Weights of a small GPT-style language model, trained from scratch on English Wikipedia.
Size: 11 layers, 10 heads of 32 (5 for keys and values).
Architecture: RMSNorm before each block, rotary positions, biases, untied embeddings, shifted keys, capped logits.
Training: a variant of Muon for these matrices, 7365 steps.
Each number is 500 + 40 x the weight over its row's rms, rounded and kept within 0 to 999. Layers, rows and columns count from 0. Numbers have three digits each. The size before them is the row's rms in percent of the matrix's.

# q: layer 2 attention query, 320x160, rms 0.0693, rows 283-287,314-319, columns 0-159
# k: layer 2 attention key, 160x160, rms 0.0672, rows 154-159, columns 0-159
q314 106:457535396473509468547480506534535434504438584491491499523494475467551557526482533544506474533569433457459513465504467518449511450472473497486403521494456495545561455468519538467481458486450445462427464474516559522588499505513486459490482489474565476490569480453516436513581415460603453567505464477516512497534467531444501548524516508515576520484534472522525512537494502542505456522492534550535492456530595497483503538565502491533483558491541539441470546519507570583501505482505536
k154 143:434511417485490483558524515566524415498458578522472514507516478473541572549481554534513478570543453457469499489466457520461495464466465507473426518481461497548558432481510530486480471506437413476439440483511585527603514488513480440500458473495526513515579489467514462528568424455586441570531496471488513501539461509420498569513528525494552520511529471506498490555503482550522424513495521550528500441509576517492500532548496474542483546474527551431480545508495558556477502485499510
q283 125:487410484474474459441562542525470433503456438438511523438510559607521532586448510477485536464523501533515480519489543535536517506479536532564515516445520482526439375497517487498539476531525541499544492542493476546504497522489508473522396474446487485516504492497527557520558538567525550467495415498493505447521460589511406477475555523497543437498510502488498498455520530456500573536487412527543474551481542512498501438511531547451500519573541550440495496549500486528501523524521442
q315 094:468417469476461453453541529519486438481512464437548514426529515601486497562472537499503515432503510533496508524447519541549538481501549533523512508453517448484435377532549515520527482537515561452523505559490457533518491523475518481518431431468468493531522463505582585535568509516516551501455421517516507425543445583517432467489564495514533468497495483456504512459511498507529590551487418506545467555479546523508483459466516544454485515574530508471499493547489497533518495505555429
k155 122:476411491470475456458533563525472437493470445453524535422513547611511519586462540497516520462515503526513493522459527540558522501495542538540509518472522474516449379515520497503566478536519534511559507542492438532525491502481511472510398478453479479536524494499542560519548537550520549472504423497526503444512470590506406448483579504511523454497492481491471512445532519461511592523468411530563452562496550497486499464503540536481486507555521557446503500542492488536497512506538431
q284 146:521479496522511518454472488476477456455532514458515480509550443508453501482521511501497528482547527574479487453494431497538455467497600454501458551516445543488498509465496517458566435454397505515578509494502481559536519498511557549541448483487509559507518556597507448509472488516485526551469562396552424492528479509570431549586513528478442499532504460480474578505530494546534433467456520502519470482446457459521560415520513501494437534514515450453459536488503523417547474494556482
q316 101:506464494528491494466488480485471460456510490449516487523549457488447522515523496482478477440540538552484497447485441524574466501480586463461494523537496535501479527480525519453582453480378485495574499477513476538501495506494569534530462505489495569522567596565501462547478502498482534524475576431549451524506501530577435527555524517528419485514509467454456549535570511598497461483489530494523445472460461449525559405526541475519478507524509463446442513461520545441564451475560461
k156 134:538455487519511509444475502474479467456516506458514479516550443514459505489514509493500519469539530573469506454493432508554453473492594458500449545522446550489499524477507501463566444455381485511579519479501483544524518492504557538529454485495505562496537572590494450520477494519485520537485566400547423513515493511572428546571515526488444509526525451476454572517542497562516439469453524502514457476451454439529557407512529496501466523523518445460452521483505535428559465493555483
q285 148:497559480464456464481455483518512593458507572532477516454456462485503556496531478431507484547577505494461428526449526484457510511487487428512491441530433461434456492487403531485410525535436518601486453557499529482496542469495502495481551490512531508501476447568514479438525485475454492496494486526487478523540567465534549430452456463573482471377545567451426548509507506545556488436474486498518509560505498575497537500522511486453491522519472504489525537458445514495529473442524454
q317 101:492568454502454469478461483499517611452495580558510477447464450511476530486536463415491477564559492490464430567458468496472502508543462456496512474508460456429440479472408535478422496518434540529453461567496510505503542469490513465512508486510533505513488436553519474459553511499457459472526461529494537513532524495534594426468475486580461481393530537409444525491495513558529462444493489442502476547485521566511520489527535486457499493526452505444513522464443504495549445457536477
k157 135:493568482466448462490457480513512590481509574536492505472467444499499544495538479429496470540574489483454424527454510482486516493501480457489505456526446455435450475491407530480421524532443528601482458559493507495497545458492499496470528484517534497510470455559521480448520505487455487496502484532506505521545565469529550418461464465584459477372544562449408534503511516545554473420473498464507502566501520576490529492522542487462493528517442512469538521463435535519510469438522461
q286 146:549460447513438456456492474471440425526559474489537451490492526466543487470567521507576442543488559561491463572542504474434476495503527508545488517495491567462547431512486543470541523519536487627485492462537510471504452554454542433514459469510490475514492521429528558433500464417482474500496521484393513498490550473531477421471465498551548516446535451466463504509553495510530462550470515427514514583570492497512530523516543500505488491466563525440532529488552458472486526553562474
q318 103:558419490532433485476475470510441417526558470478536465528503544491521511473572541480553476581510557573440439534547531496415452527514550503542471524526497590471520475501505540502514547539529471633516513496538513505502457569495559443544499487509490560486466502462501550448510490406504492507519539488408523507490542433533470421463459494538521496475538469486489473489546514506547479555475517463543528559581462523510500520533512466509486450436533524439525524504559462470463548543521491
k158 142:551452452510432460457494449465451428520545468481522463503484520482533482466560535486567440551502562564470443568564507479436475504501519510552479506505501577464539446494512549472543532519529489617493490461540531498509452549468570429517479478501494511507480513442515564443507473415491470511487514482386515502496542464536485409471468515549553513447544437468471489509549510520537460543475526419515501581579483507507522513525515495497492482455558514437519534497552465476468518552557475
q287 154:447509516531563504585544521501514504426483542529466503542532488453569476468540574464523445495566452532513537488495579515551478529441520473467428472454506520456495488542504487562551450483482536470524500513487545496585499537501502470516466467543503504483472474518437507470502548518536503545506517547539485509597462463491488596529467482495476497448486461526449518563441483583517621498424506527483497531513520420519468497511547531534564488504468500467468479470563499469504420551432396
q319 099:433529511516551494577520514507515487445478562517444462535514454463558475457520538479517444514622455521488522518504576517584503520461511478471474446456489515503485493543531490585520492505496565447512534542468510511592506524534483474507518455535490514490497472527451535471473514482544545555507496522583506491613478477533489554544498501459469458476488473546473490596457481586533615492442535520504457543501519443535465476500533524526577490476497473473486488497540502474530449558435396
k159 138:431505514541559492565541543516518499432475552533465490535532476452567473468545571479526441512589456536521537485496581522556476530455532473467446461447496508473493482532511506568522460484494541450509509521489534482607484532511487470520488462538490498498470475527438503460508529516525514553501519538540486513604463470506493570535470479489465489456486482530450515589446482576514623517445516530489489531512520417522467487501544531531565482503472480481474474477570489473510433560432390